Part of a small language model's weights.
Architecture: rotary positions, untied embeddings.
Training: 501M tokens, 3819 steps.
Each number is 50 + 12 x the weight over its row's rms, rounded and kept within 0 to 99. Layers, rows and columns count from 0. The size before them is the row's rms in percent of the matrix's.

# up: layer 4 MLP up, 448x160, rms 0.0653, rows 289-317, columns 0-79
# down: layer 4 MLP down (transposed), 448x160, rms 0.0652, rows 289-316, columns 0-79
# gate: layer 4 MLP gate, 448x160, rms 0.0651, rows 290-317, columns 0-79
up289 103:38 44 17 56 45 36 47 59 32 47 68 61 59 52 58 43 47 47 54 49 54 62 58 59 61 57 41 62 79 51 23 48 36 36 49 59 37 44 53 67 57 43 27 35 49 77 48 63 54 50 54 34 71 63 52 35 63 41 61 41 45 38 34 44 57 67 63 38 64 44 34 39 22 29 40 55 48 76 48 70
down289 098:65 33 58 35 53 68 62 38 68 50 20 38 48 45 46 54 41 64 34 53 58 46 47 34 43 68 60 62 48 34 62 63 72 64 44 40 48 61 46 37 42 49 68 73 61 41 47 37 50 48 46 57 47 61 56 48 44 63 42 52 36 30 44 57 42 29 34 63 27 44 39 50 64 62 75 65 57 14 44 20
gate290 101:78 91 62 57 45 41 56 50 41 60 52 69 44 39 53 56 52 38 31 32 44 50 33 58 46 46 37 49 65 63 57 34 35 48 43 45 52 46 34 46 46 56 54 51 44 34 53 55 32 68 48 49 55 58 44 52 67 52 38 58 71 45 27 67 42 43 50 61 58 26 57 49 55 52 42 32 56 30 41 37
up290 097:41 25 44 25 66 49 63 37 63 43 55 31 46 46 37 63 52 54 43 47 41 60 59 78 66 42 71 26 25 35 59 60 72 48 35 41 32 55 47 51 49 65 57 49 45 40 35 60 67 77 54 44 42 55 63 62 50 52 51 39 58 46 58 48 27 61 27 45 45 43 42 49 38 42 44 48 35 63 65 50
down290 098:54 23 55 48 51 64 39 49 60 25 58 38 57 55 40 30 46 54 48 51 62 59 41 51 43 43 70 64 48 54 48 46 71 42 60 56 46 58 57 55 45 43 64 73 45 50 70 32 57 57 49 51 48 39 59 61 10 59 70 42 48 52 51 48 67 62 61 63 40 57 50 59 57 33 64 87 35 70 50 54
gate291 089:83 62 46 70 52 48 48 54 54 47 61 44 45 60 53 57 57 42 30 80 47 45 56 50 67 55 49 55 43 51 55 30 47 56 54 47 57 46 42 53 62 54 52 43 41 50 56 29 58 47 43 59 30 49 29 56 46 47 58 61 48 30 35 56 59 41 48 68 31 61 48 44 40 34 68 76 34 43 61 51
up291 090:27 45 59 61 63 42 31 54 33 54 42 49 54 50 26 53 62 54 62 33 71 49 32 30 50 58 49 31 53 41 62 46 60 44 49 49 38 63 51 65 38 61 56 59 53 54 45 38 45 53 41 43 51 45 54 48 68 43 65 60 64 41 73 48 61 40 54 63 44 52 43 39 51 26 41 40 43 51 44 39
down291 097:40 45 65 56 48 43 40 55 26 57 62 48 28 66 55 60 45 35 64 72 62 42 36 54 58 63 55 43 57 50 57 49 70 27 41 74 52 63 36 54 45 53 32 52 42 51 52 39 64 55 37 25 53 37 72 39 56 34 77 79 54 59 72 54 78 60 39 58 55 45 55 50 56 26 52 54 52 57 50 54
gate292 100:61 27 62 22 48 44 47 33 58 47 61 55 48 47 45 54 60 49 66 69 40 58 58 52 79 62 44 23 35 40 31 49 48 49 61 28 41 71 14 41 48 56 47 61 54 56 59 41 30 58 36 52 48 34 50 39 62 66 43 44 45 60 47 38 38 46 47 48 48 57 53 53 59 34 56 50 60 73 51 63
up292 098:48 69 54 72 37 57 55 64 49 62 55 43 73 40 50 60 47 57 53 47 58 48 55 64 42 69 24 61 58 66 50 32 54 38 62 46 58 39 50 56 57 26 63 42 57 45 37 37 45 67 50 59 61 70 21 82 47 49 46 41 19 53 70 42 42 31 59 44 49 58 48 54 59 54 30 54 45 52 37 48
down292 101:49 27 32 60 50 45 51 50 43 54 48 66 53 47 57 18 48 52 52 21 24 44 40 42 59 64 60 51 36 66 41 61 55 45 66 49 69 68 39 42 37 41 58 40 52 37 50 50 27 32 34 49 48 48 70 47 61 66 52 53 33 47 53 55 44 66 49 48 37 36 40 47 51 45 39 47 54 41 31 71
gate293 095:54 56 59 59 31 72 30 52 47 64 37 39 65 40 26 67 58 38 48 51 46 26 35 67 45 58 61 67 34 32 32 62 37 59 56 73 61 54 62 57 41 34 61 23 34 63 41 40 69 62 55 48 58 61 50 59 44 55 43 40 64 42 63 56 65 45 47 39 72 24 58 51 55 35 37 43 45 53 36 28
up293 096:43 50 51 39 58 34 49 31 35 55 51 49 62 47 41 65 40 51 43 58 37 31 52 58 49 75 35 48 60 71 63 70 54 47 50 33 46 48 52 52 56 29 33 68 50 48 64 55 37 57 33 40 68 32 47 47 58 54 57 59 76 38 39 39 54 82 42 54 43 44 33 48 63 48 50 67 59 64 38 53
down293 102:43 44 50 57 59 58 48 68 54 36 62 48 83 38 56 40 39 38 57 58 59 38 49 48 33 49 45 37 74 54 69 79 53 53 54 32 43 56 44 56 54 37 43 42 65 36 57 63 28 55 56 61 71 43 46 42 49 53 61 63 75 55 47 38 61 52 59 37 58 62 50 56 82 45 41 76 39 34 40 45
gate294 108:27 61 48 86 43 74 25 68 36 57 72 45 40 54 48 47 55 65 54 58 56 49 30 76 36 53 29 56 32 52 43 44 70 42 53 66 49 43 59 49 53 40 49 29 65 28 40 44 56 49 42 55 21 64 62 30 56 55 50 60 54 53 41 80 79 44 54 72 48 45 61 30 48 56 35 54 55 55 52 54
up294 102:24 60 61 61 48 61 59 46 40 27 40 64 41 40 61 51 53 34 36 41 65 56 43 37 48 33 18 35 47 56 61 63 65 44 62 57 44 40 53 59 69 41 56 20 55 40 31 48 56 45 39 61 39 56 40 56 53 54 34 35 53 56 45 48 74 38 41 67 34 64 29 42 45 51 39 42 75 52 51 53
down294 100:53 37 46 29 33 21 60 16 23 36 66 45 53 52 52 41 41 50 37 59 46 62 61 50 64 52 61 37 51 40 49 49 47 54 53 42 56 46 47 66 60 52 45 73 50 63 76 57 33 44 53 46 57 54 32 55 68 59 37 37 51 53 64 35 22 58 55 44 52 56 38 59 39 48 57 69 47 53 75 47
gate295 102:44 65 69 81 56 53 44 28 34 51 47 55 46 44 47 41 61 62 45 37 52 47 68 38 57 18 64 37 52 57 37 54 53 48 38 50 38 51 52 19 55 65 59 43 44 36 56 32 33 64 37 53 56 49 78 75 50 46 63 39 60 60 54 54 55 64 45 75 48 49 52 32 44 61 72 70 64 61 62 48
up295 102:73 50 50 51 56 45 45 49 56 51 73 50 32 56 57 34 67 36 40 69 44 30 67 72 45 60 23 51 58 58 60 46 62 55 43 35 47 53 41 59 61 72 69 60 49 60 46 51 52 61 26 74 31 55 57 41 70 32 45 50 37 68 60 55 33 43 22 30 46 54 58 61 48 61 52 44 37 64 45 53
down295 100:49 62 55 26 52 47 63 60 60 80 49 61 50 41 46 50 49 44 50 49 34 58 57 71 56 54 54 45 51 27 52 32 46 20 49 37 45 43 37 60 48 54 46 56 50 56 50 38 80 49 74 23 63 64 38 44 52 48 46 60 63 34 57 44 37 39 48 47 34 53 61 59 59 55 58 59 54 52 34 71
gate296 110:45 49 20 40 54 38 26 57 51 51 60 57 50 48 38 46 33 51 31 51 40 47 57 48 59 71 48 59 58 54 69 54 53 38 40 51 40 30 77 48 63 49 47 38 64 44 34 48 49 51 47 35 54 63 49 54 50 40 71 52 42 61 46 51 50 50 44 54 46 60 48 73 56 46 53 47 52 66 40 54
up296 097:51 57 68 48 50 60 44 56 50 46 41 45 55 55 64 47 56 71 35 43 59 45 45 23 64 51 61 31 62 41 46 34 31 54 58 68 52 36 57 47 77 49 58 42 57 56 66 44 38 49 21 54 41 43 50 61 64 49 40 38 62 36 57 59 59 38 73 54 61 56 60 51 40 34 43 35 68 45 79 34
down296 095:62 62 45 44 36 47 37 51 54 73 65 70 40 63 59 46 45 49 46 71 32 69 74 77 53 68 27 31 50 70 56 54 47 30 53 64 35 50 61 48 51 51 45 32 57 54 41 34 31 65 61 40 68 51 34 51 43 57 52 38 63 52 47 46 50 73 47 61 43 48 52 50 68 48 50 49 70 50 45 72
gate297 088:46 70 39 59 52 41 59 46 43 58 40 47 37 39 63 79 47 33 49 38 46 44 55 39 49 48 62 36 60 53 49 45 56 74 58 49 49 60 52 51 53 38 56 58 40 76 49 58 60 46 58 49 40 53 56 38 49 43 49 51 58 59 53 48 63 51 41 73 63 42 86 53 45 59 64 40 22 32 35 39
up297 100:46 35 46 47 49 68 37 73 45 45 45 38 64 86 41 40 70 65 65 52 40 24 50 50 45 58 28 59 47 42 41 61 59 41 24 52 49 36 50 46 53 47 69 39 47 45 31 67 41 51 49 33 56 61 48 62 51 65 38 60 35 53 26 39 61 59 42 47 58 56 36 59 51 68 59 46 61 53 54 44
down297 095:43 45 44 52 52 67 47 65 50 49 57 41 59 65 40 55 64 52 51 36 24 31 54 47 39 54 45 49 49 55 36 59 61 54 41 47 36 49 52 40 30 48 81 38 57 64 35 68 53 42 43 26 42 57 67 51 42 48 50 36 50 37 36 37 80 55 27 72 49 56 60 61 41 58 50 46 60 57 46 51
gate298 095:37 33 50 53 66 52 47 52 43 30 75 56 60 34 52 54 50 50 43 54 39 58 37 50 62 35 66 38 59 41 69 51 28 53 65 49 24 59 68 34 58 60 36 59 51 58 31 41 48 47 48 58 64 38 62 42 50 55 33 31 43 43 32 39 55 73 53 42 62 69 50 44 58 62 50 72 45 50 34 62
up298 099:41 46 37 18 61 36 56 64 45 60 41 40 60 38 48 27 25 43 55 52 51 44 60 52 50 30 48 50 52 59 70 56 63 33 67 65 62 62 65 53 45 59 74 46 35 48 47 40 53 48 57 66 47 55 47 55 36 77 51 48 68 45 53 52 52 42 53 54 43 54 58 47 32 43 44 36 57 40 42 63
down298 104:28 45 45 51 47 50 70 54 61 62 56 57 44 26 65 46 64 51 64 47 52 70 70 40 56 62 35 54 44 53 39 46 42 70 45 49 35 75 48 57 53 40 51 54 57 40 24 28 72 44 61 51 67 17 50 45 34 55 28 66 54 55 44 57 44 39 52 27 31 78 78 42 41 58 55 30 61 43 53 75
gate299 104:59 77 52 50 40 59 57 28 52 50 75 61 35 49 43 54 54 51 39 65 33 56 56 38 56 43 58 44 59 45 31 51 46 41 52 82 31 43 58 43 54 48 34 55 40 47 72 37 57 67 78 55 49 51 39 48 47 25 64 32 36 51 52 66 63 64 51 59 50 43 47 50 64 31 33 61 49 58 51 55
up299 108:43 66 60 64 32 52 64 55 45 57 59 36 41 40 36 35 50 47 65 32 44 69 62 51 50 51 62 60 61 68 52 47 81 66 35 60 57 41 64 58 42 28 52 37 51 55 28 53 41 49 40 63 63 35 41 58 61 55 35 44 51 48 69 52 36 48 38 46 42 42 42 53 38 56 52 50 62 30 69 36
down299 096:47 32 41 38 65 64 45 49 57 67 48 49 56 64 39 46 63 51 47 38 54 50 36 42 36 51 48 65 56 22 52 68 31 53 64 43 28 62 67 20 70 47 51 59 44 50 62 79 57 53 30 41 49 41 60 30 45 37 60 52 50 54 34 38 66 40 66 54 81 66 61 55 61 50 43 49 53 40 40 78
gate300 108:59 61 42 59 29 55 62 64 57 49 49 46 71 43 59 42 40 42 67 56 40 46 70 52 40 45 62 49 38 54 38 46 43 33 52 35 35 51 76 32 38 30 60 52 53 64 63 49 32 53 58 79 56 65 56 62 28 47 60 25 64 80 44 63 62 69 32 52 46 42 67 49 46 65 48 42 39 43 40 42
up300 104:62 69 40 48 53 40 35 44 45 60 55 38 39 68 62 22 39 50 49 61 41 64 47 49 45 58 43 42 57 47 36 37 52 42 57 46 21 35 72 57 56 35 68 37 50 52 61 49 46 44 45 54 57 39 47 42 39 40 25 54 72 69 37 50 42 32 57 44 55 49 45 79 50 30 56 50 54 53 44 48
down300 107:54 55 52 34 54 34 67 27 48 63 59 62 41 58 51 45 30 38 32 57 50 62 28 21 56 62 14 54 54 53 29 26 33 50 44 75 66 56 48 61 66 49 41 50 49 43 46 47 61 55 57 30 40 31 32 46 53 43 43 62 61 26 43 57 35 30 56 53 64 57 47 61 47 30 51 48 53 59 57 58
gate301 103:32 41 34 38 56 63 27 45 57 37 52 50 32 57 44 62 64 66 54 43 57 41 40 34 60 14 46 51 67 47 41 65 45 58 44 70 60 59 42 40 48 53 37 19 61 48 42 77 32 54 22 54 38 52 47 58 38 53 49 41 46 53 42 51 40 43 48 34 66 54 55 52 65 51 47 43 62 47 55 49
up301 106:56 47 80 44 44 55 65 45 47 47 35 56 64 37 29 41 49 41 51 59 63 51 63 38 30 48 49 39 32 51 38 50 66 39 57 59 44 58 63 41 42 36 66 53 42 29 31 36 46 58 57 66 57 50 60 45 35 42 37 65 42 21 34 51 75 31 48 55 53 62 64 65 66 83 40 57 60 26 45 53
down301 089:66 65 46 71 53 37 50 62 52 48 53 55 45 49 41 65 29 49 41 58 37 44 26 61 77 71 48 48 65 57 41 59 69 49 50 29 37 51 44 46 44 53 44 52 71 64 36 40 65 52 63 35 50 68 55 85 59 44 65 56 43 47 43 38 44 29 51 41 55 42 41 59 35 32 44 42 39 63 39 42
gate302 102:41 48 58 46 45 43 30 61 49 58 58 32 44 48 40 31 32 44 50 40 46 69 60 53 48 55 57 52 55 62 36 50 49 43 59 40 41 57 44 52 31 51 74 52 37 48 34 48 47 52 74 73 48 47 87 57 47 46 38 43 51 49 68 47 60 47 48 68 59 50 58 47 61 55 50 44 59 67 50 61
up302 097:45 44 56 54 70 35 58 23 40 43 49 53 56 57 51 56 61 39 52 42 68 48 49 36 36 54 73 52 40 06 60 75 41 40 59 61 56 54 83 52 39 51 45 47 23 40 20 58 35 52 44 39 31 40 62 61 62 45 43 56 49 42 43 62 41 50 54 29 44 61 42 43 38 38 47 49 56 43 50 73
down302 103:57 47 39 60 50 36 59 43 29 50 53 36 65 45 59 58 48 21 52 69 66 57 44 51 44 52 40 56 57 50 71 60 52 55 06 34 65 52 55 57 59 56 47 55 47 57 35 42 64 57 56 61 48 32 29 53 49 46 48 53 45 70 20 82 35 53 44 30 69 55 49 49 43 55 59 62 54 35 52 44
gate303 093:56 53 60 38 32 42 51 65 56 75 72 39 42 65 22 60 49 39 58 48 46 55 40 52 62 52 45 39 52 76 43 54 48 46 36 37 57 45 67 66 39 62 51 50 29 47 64 64 43 29 42 54 69 36 29 50 55 41 66 59 60 36 53 49 33 34 66 31 52 46 42 57 66 43 43 46 39 61 19 65
up303 110:55 58 55 69 51 64 53 48 50 37 59 44 79 63 54 47 53 33 48 60 58 64 49 47 59 60 34 60 36 38 31 40 50 38 51 37 71 41 61 53 58 48 19 52 44 46 56 58 65 42 83 38 53 60 36 44 32 24 66 44 55 29 51 64 45 31 44 32 42 58 71 42 46 32 36 67 53 69 63 44
down303 102:33 38 59 70 40 59 70 55 50 39 40 58 71 29 60 55 48 36 44 71 46 53 54 55 27 56 47 43 52 34 39 49 51 28 62 57 51 53 55 47 49 55 43 51 54 49 24 66 68 53 68 20 44 59 40 36 28 21 44 37 45 42 42 33 46 31 23 34 31 47 51 29 59 39 53 70 43 44 72 33
gate304 098:58 73 35 53 46 59 58 33 35 33 52 58 26 46 43 53 50 48 42 59 52 71 59 44 68 59 32 49 54 66 42 40 46 55 54 54 45 51 60 42 51 59 42 54 51 46 65 56 51 47 75 35 62 48 53 49 24 35 67 38 42 63 54 61 63 57 41 48 65 41 35 46 68 48 45 50 42 27 40 15
up304 101:55 50 58 41 46 54 42 45 41 40 54 57 52 42 40 51 58 60 33 38 63 53 68 59 32 69 38 53 50 50 58 40 48 36 21 37 47 57 58 48 26 50 25 40 44 36 35 49 40 66 62 50 66 39 63 33 28 59 42 49 50 58 55 49 47 63 58 46 36 44 59 71 40 65 45 43 66 43 48 45
down304 103:62 35 39 34 43 48 35 46 67 27 61 70 59 53 33 30 49 47 46 48 33 51 60 54 54 35 58 55 64 31 69 33 41 37 59 51 49 53 48 40 31 38 40 37 56 55 71 41 36 77 52 68 48 51 73 66 55 54 56 45 47 44 34 48 45 70 48 49 57 45 44 76 54 48 32 31 57 50 53 56
gate305 103:58 50 36 46 37 65 41 51 39 54 40 57 43 61 37 53 45 59 38 46 24 51 46 54 52 47 65 44 65 69 30 36 37 50 44 54 34 48 41 51 45 30 37 57 56 63 50 55 44 76 44 47 46 41 40 28 47 43 68 44 63 70 50 56 39 55 65 48 69 35 63 61 47 78 43 42 57 46 58 36
up305 111:43 58 50 44 60 70 35 48 49 61 59 71 50 54 31 49 48 43 32 28 57 40 38 22 57 56 66 58 61 36 53 37 41 43 42 44 59 33 31 36 29 55 44 46 38 50 51 46 41 49 52 49 39 41 39 55 43 47 50 28 67 51 56 45 63 48 51 38 51 59 59 45 39 56 65 49 66 46 44 53
down305 100:35 39 37 55 46 71 34 39 44 53 63 63 63 52 64 46 48 42 29 31 58 46 45 51 51 42 38 44 51 46 37 35 59 39 48 36 45 34 34 39 36 51 62 32 37 53 42 41 54 33 73 62 52 33 45 45 51 64 65 31 48 45 65 29 51 61 54 24 55 39 56 52 38 50 59 31 56 66 45 42
gate306 098:49 39 70 48 78 25 64 54 48 34 44 36 34 64 65 40 68 34 45 42 33 39 46 41 73 51 52 47 76 49 58 46 46 56 52 66 26 39 49 48 66 56 56 51 36 48 52 64 53 48 48 66 51 49 43 40 25 56 67 47 39 44 55 66 48 61 56 37 59 64 55 49 48 44 61 43 58 63 48 37
up306 098:50 54 52 41 57 38 68 33 50 54 55 56 51 50 60 58 52 44 32 58 54 53 54 62 56 39 55 34 62 29 44 42 74 43 36 57 53 56 51 61 61 62 82 70 62 66 48 61 49 56 73 52 35 27 47 53 36 63 33 55 30 41 43 69 27 49 60 51 39 42 66 24 46 35 56 60 65 69 37 44
down306 099:47 57 30 58 48 72 34 53 45 51 43 71 43 43 24 37 37 39 55 65 57 42 45 39 43 86 44 53 37 69 39 60 40 53 63 52 63 52 47 46 50 56 56 44 58 61 42 18 43 28 34 48 46 58 58 51 74 39 55 63 59 52 55 35 50 54 60 49 30 38 47 57 50 78 34 46 49 38 63 53
gate307 108:43 33 58 59 58 46 45 62 62 66 49 50 50 64 39 47 50 46 59 62 38 27 30 62 39 62 34 55 52 47 68 39 51 39 59 56 41 39 58 73 65 68 50 63 63 81 56 67 39 40 31 54 74 54 44 57 86 38 53 50 46 64 30 45 58 70 43 59 46 58 57 36 40 45 41 55 56 42 51 85
up307 103:52 50 67 53 60 61 42 47 42 46 31 56 50 47 40 52 81 67 44 43 51 65 38 25 43 40 47 51 41 47 63 50 32 47 43 53 58 37 67 42 45 50 41 47 34 45 41 56 54 27 51 50 45 50 66 56 66 35 60 70 40 29 39 49 80 49 50 67 51 40 30 61 57 49 47 57 57 42 28 41
down307 102:51 71 66 40 30 59 66 70 38 45 78 40 66 58 60 54 37 28 43 36 44 41 57 62 43 27 47 40 45 77 32 63 68 41 44 53 38 66 33 43 44 45 66 56 61 26 57 39 62 61 56 54 32 55 40 43 35 58 49 51 32 34 57 35 45 43 74 51 48 61 48 66 54 49 43 36 62 52 40 66
gate308 092:65 38 65 44 33 49 27 35 57 67 49 42 31 72 46 59 56 68 73 45 40 41 43 45 36 66 35 46 58 64 53 52 49 19 51 55 59 48 48 30 33 62 69 68 43 36 53 58 70 69 37 45 57 36 51 46 49 41 51 70 57 56 54 38 42 45 39 36 46 44 44 54 43 47 37 67 25 64 49 59
up308 101:36 61 59 61 57 40 43 31 57 68 30 27 45 48 64 36 48 55 48 39 58 55 47 49 45 49 74 45 49 53 57 62 50 72 83 61 53 38 60 58 46 81 59 46 68 57 52 47 51 45 51 26 46 41 51 38 53 27 43 38 31 55 63 68 35 68 44 59 50 42 45 64 51 62 37 39 64 34 53 45
down308 101:43 53 34 58 74 46 60 42 57 48 40 49 54 71 46 47 39 42 51 48 59 66 82 37 55 48 63 66 68 52 57 40 77 62 69 60 56 41 56 52 58 51 67 47 53 56 48 31 54 51 58 23 69 51 54 57 44 41 24 32 31 61 71 68 43 65 44 60 48 38 44 55 38 46 45 44 70 43 61 29
gate309 106:52 53 57 40 52 40 45 41 35 28 54 34 41 31 43 42 37 62 50 35 57 56 37 67 57 41 69 32 35 56 74 63 40 65 61 40 59 20 41 53 54 78 54 47 58 40 47 69 67 53 53 46 41 51 49 26 42 69 47 42 34 40 54 32 43 55 54 46 39 30 41 69 51 49 69 33 57 49 41 44
up309 107:46 33 57 37 38 53 51 19 63 66 31 51 55 51 52 55 65 32 42 40 41 39 54 46 48 54 31 35 46 55 54 69 70 43 47 65 44 38 60 43 40 39 59 52 31 38 48 66 38 54 61 55 40 39 48 53 53 58 43 64 53 47 56 64 48 49 59 69 63 42 63 47 61 44 41 45 60 41 78 41
down309 108:40 33 43 40 58 50 47 36 38 55 49 39 48 63 42 36 63 27 44 32 40 65 40 25 71 50 40 30 39 47 48 71 63 32 38 63 42 57 54 59 46 25 52 66 34 54 50 75 52 40 49 46 39 56 60 52 28 54 50 53 64 65 71 67 35 55 41 62 50 44 53 61 70 43 31 56 54 64 59 44
gate310 108:25 56 50 59 60 60 62 55 66 37 52 52 51 48 35 33 59 46 39 52 34 67 48 43 81 71 53 48 44 56 36 53 46 44 48 49 35 44 32 40 34 28 38 41 36 52 58 70 49 62 47 47 56 48 64 43 28 39 41 48 30 60 51 34 25 49 41 37 43 52 62 42 46 61 64 58 56 66 56 43
up310 109:32 30 33 36 58 32 54 64 48 58 53 53 57 42 40 71 58 67 48 42 58 40 67 30 84 64 60 48 51 44 64 46 68 73 35 45 64 52 61 47 47 45 55 42 46 64 46 47 41 53 44 48 34 35 29 47 62 43 71 54 35 34 66 56 57 67 53 50 46 59 59 61 37 53 53 32 53 40 57 37
down310 096:55 75 69 61 35 47 50 41 44 48 55 32 45 52 39 41 26 44 65 49 46 48 43 65 40 47 63 46 44 39 46 47 36 54 48 43 37 43 62 52 44 60 38 58 57 51 56 40 57 34 35 50 37 71 50 62 65 37 63 31 60 56 56 39 45 60 60 47 78 64 49 49 68 49 36 57 37 40 50 73
gate311 105:53 54 35 43 49 51 54 44 56 45 48 38 58 25 55 52 50 68 51 67 45 49 47 51 72 51 45 38 50 49 50 48 66 76 53 56 40 29 42 38 53 61 67 35 58 41 52 51 43 56 50 67 68 54 66 65 38 50 22 61 63 44 55 18 57 42 35 57 48 48 60 57 60 46 41 39 44 56 49 45
up311 111:56 47 68 36 56 52 29 41 45 47 28 43 24 54 35 34 43 60 49 51 49 43 59 70 62 56 59 33 54 51 52 65 47 54 41 44 52 47 59 55 64 33 71 55 36 50 44 66 39 47 66 37 57 58 60 35 38 59 56 34 44 56 50 40 54 60 43 51 29 68 68 49 68 31 37 56 42 42 60 40
down311 106:47 47 47 49 65 51 60 65 47 50 32 49 60 66 58 65 72 36 66 29 57 58 24 42 55 53 51 64 69 41 39 55 49 44 68 40 71 50 40 64 40 42 29 48 72 37 56 47 58 39 54 45 36 19 40 49 56 51 63 41 34 55 54 73 51 60 61 49 49 54 42 35 36 53 66 49 64 57 48 60
gate312 105:42 77 75 48 46 64 49 54 68 35 50 48 34 38 41 40 35 69 44 53 65 60 42 84 66 68 42 31 51 55 46 37 45 50 34 53 44 34 43 56 41 33 37 26 60 52 50 65 45 44 37 57 37 28 29 53 40 60 37 64 50 46 48 29 46 35 60 55 33 54 53 56 44 43 41 38 75 69 50 38
up312 097:72 21 24 44 40 46 58 54 34 84 52 52 71 51 48 50 72 26 59 60 28 35 32 35 55 38 50 67 37 51 45 42 64 44 64 36 53 74 40 30 58 73 53 68 35 71 48 37 42 59 58 57 56 65 41 54 36 45 60 33 65 45 61 52 52 51 38 50 48 43 44 57 58 67 57 49 38 46 51 68
down312 103:52 33 72 63 47 48 63 52 69 35 38 35 24 52 56 31 37 60 50 50 60 52 41 55 76 54 40 38 31 51 48 51 47 60 33 63 40 48 44 44 26 40 55 43 56 65 48 54 60 54 51 52 61 36 45 49 44 56 39 62 61 54 50 42 53 33 29 57 38 47 79 48 33 45 50 39 61 56 60 31
gate313 098:37 35 31 36 41 49 41 49 33 46 40 61 38 66 55 47 43 45 39 45 44 58 71 51 51 58 44 52 51 43 51 59 56 51 29 64 54 43 53 46 50 56 69 72 57 46 38 54 57 64 51 38 43 55 81 35 53 43 56 64 78 38 80 48 73 39 40 44 57 38 55 57 42 60 73 47 51 59 44 57
up313 099:38 30 57 52 57 53 31 58 67 38 65 39 30 63 59 49 54 10 53 66 51 47 46 56 57 50 39 23 62 48 49 46 40 67 60 46 51 35 59 55 56 43 66 48 32 61 23 32 51 42 44 25 75 58 53 41 63 38 67 47 46 48 78 54 34 48 56 49 41 37 48 64 48 66 40 22 35 62 59 50
down313 101:32 48 64 41 64 42 48 56 43 51 22 43 76 46 58 34 43 52 45 37 51 50 16 52 36 54 43 47 33 61 42 37 39 30 46 41 41 34 34 56 45 43 46 75 58 36 52 70 48 59 40 54 25 36 37 75 46 48 55 44 52 34 33 41 35 70 52 57 43 61 43 39 43 33 35 51 62 55 52 53
gate314 100:62 76 57 60 60 52 57 70 28 41 60 34 36 36 58 56 48 63 45 56 40 58 54 45 34 40 58 57 67 47 56 66 81 48 34 46 52 55 47 50 54 52 26 51 53 43 67 51 48 54 38 36 65 41 45 31 42 34 54 62 53 43 44 64 45 70 41 74 42 45 39 44 75 50 71 70 46 51 47 42
up314 104:47 38 47 31 58 51 43 44 64 38 35 58 65 41 38 32 47 60 60 46 39 38 41 52 54 48 41 37 28 63 39 31 25 28 58 48 29 53 46 53 38 64 62 43 54 35 49 54 52 48 42 61 28 56 68 57 55 59 51 55 28 54 39 39 59 34 45 55 65 71 69 41 31 34 19 31 46 50 52 66
down314 096:59 66 53 55 51 33 72 53 45 59 65 45 46 60 65 43 37 70 59 84 42 53 39 35 57 67 36 31 49 61 41 49 63 40 41 48 31 50 54 55 63 54 51 32 57 50 53 49 57 25 59 53 35 38 70 28 56 57 55 38 35 44 40 15 93 56 37 56 60 34 53 52 56 36 35 70 37 46 66 56
gate315 102:52 76 48 27 63 55 45 66 56 34 74 49 68 46 58 65 43 49 35 51 41 45 49 60 67 37 41 46 45 44 72 54 31 54 56 30 34 44 37 47 39 70 61 49 34 43 62 58 56 62 36 47 53 49 53 45 72 55 35 44 61 37 51 28 34 30 34 46 43 60 34 37 55 56 59 39 44 36 48 54
up315 097:63 53 54 56 51 54 44 40 58 55 39 47 47 52 23 37 66 54 31 43 60 62 85 43 51 61 46 46 49 59 45 51 39 42 46 46 75 58 43 66 37 49 61 57 39 31 58 58 69 47 36 35 55 39 61 73 44 44 42 52 57 51 43 45 58 73 44 54 47 57 47 51 52 54 45 61 44 75 31 35
down315 104:48 43 58 68 51 57 20 56 63 59 50 58 42 39 40 39 56 52 47 46 56 44 48 41 51 41 27 58 48 67 45 40 73 50 41 41 72 51 42 67 48 48 35 40 68 35 83 55 69 40 55 44 28 56 51 59 41 50 45 52 64 49 27 62 75 58 64 45 51 42 68 61 60 34 37 71 35 56 50 40
gate316 101:77 65 45 51 71 47 47 50 41 46 63 64 60 68 50 55 47 55 44 45 26 50 42 49 52 58 35 45 41 51 57 52 51 59 26 56 53 35 58 64 47 52 69 42 43 66 50 57 48 60 48 71 52 41 45 51 27 83 39 64 49 56 40 49 48 27 53 48 38 54 57 38 43 39 42 45 47 55 45 51
up316 109:39 36 55 49 36 37 53 62 39 30 22 31 59 50 58 50 58 31 81 41 40 39 60 47 58 20 51 38 49 49 50 51 53 53 50 58 42 57 54 39 59 78 71 27 80 42 65 53 54 65 65 51 58 64 59 35 34 59 50 36 62 68 23 47 54 31 49 55 47 58 64 45 25 49 54 50 45 56 64 38
down316 107:45 18 40 50 49 37 60 37 57 54 51 63 48 56 63 66 42 51 72 43 52 74 34 54 52 40 53 48 53 51 33 51 43 48 64 39 36 45 66 52 42 46 48 37 34 61 60 78 56 39 59 46 41 76 66 39 48 50 61 53 52 30 54 34 47 43 45 57 66 28 21 46 50 70 51 58 52 43 47 59
gate317 099:39 45 34 38 50 51 54 57 49 55 55 41 48 48 27 56 73 62 68 63 36 60 29 37 40 62 57 43 50 58 50 26 46 48 70 38 47 39 50 54 56 26 39 48 50 48 26 52 37 63 50 61 45 55 54 22 48 30 34 61 38 40 36 62 52 45 32 53 42 54 60 39 26 49 45 47 50 57 51 65
up317 093:43 30 60 38 44 63 54 49 61 70 52 55 49 62 60 65 52 43 39 36 34 24 43 53 60 53 48 43 58 71 56 70 32 36 45 63 61 69 35 30 45 58 45 41 51 59 71 49 57 40 44 41 55 45 33 37 57 57 59 30 63 68 61 38 48 62 41 65 56 51 57 41 63 60 40 39 38 40 52 54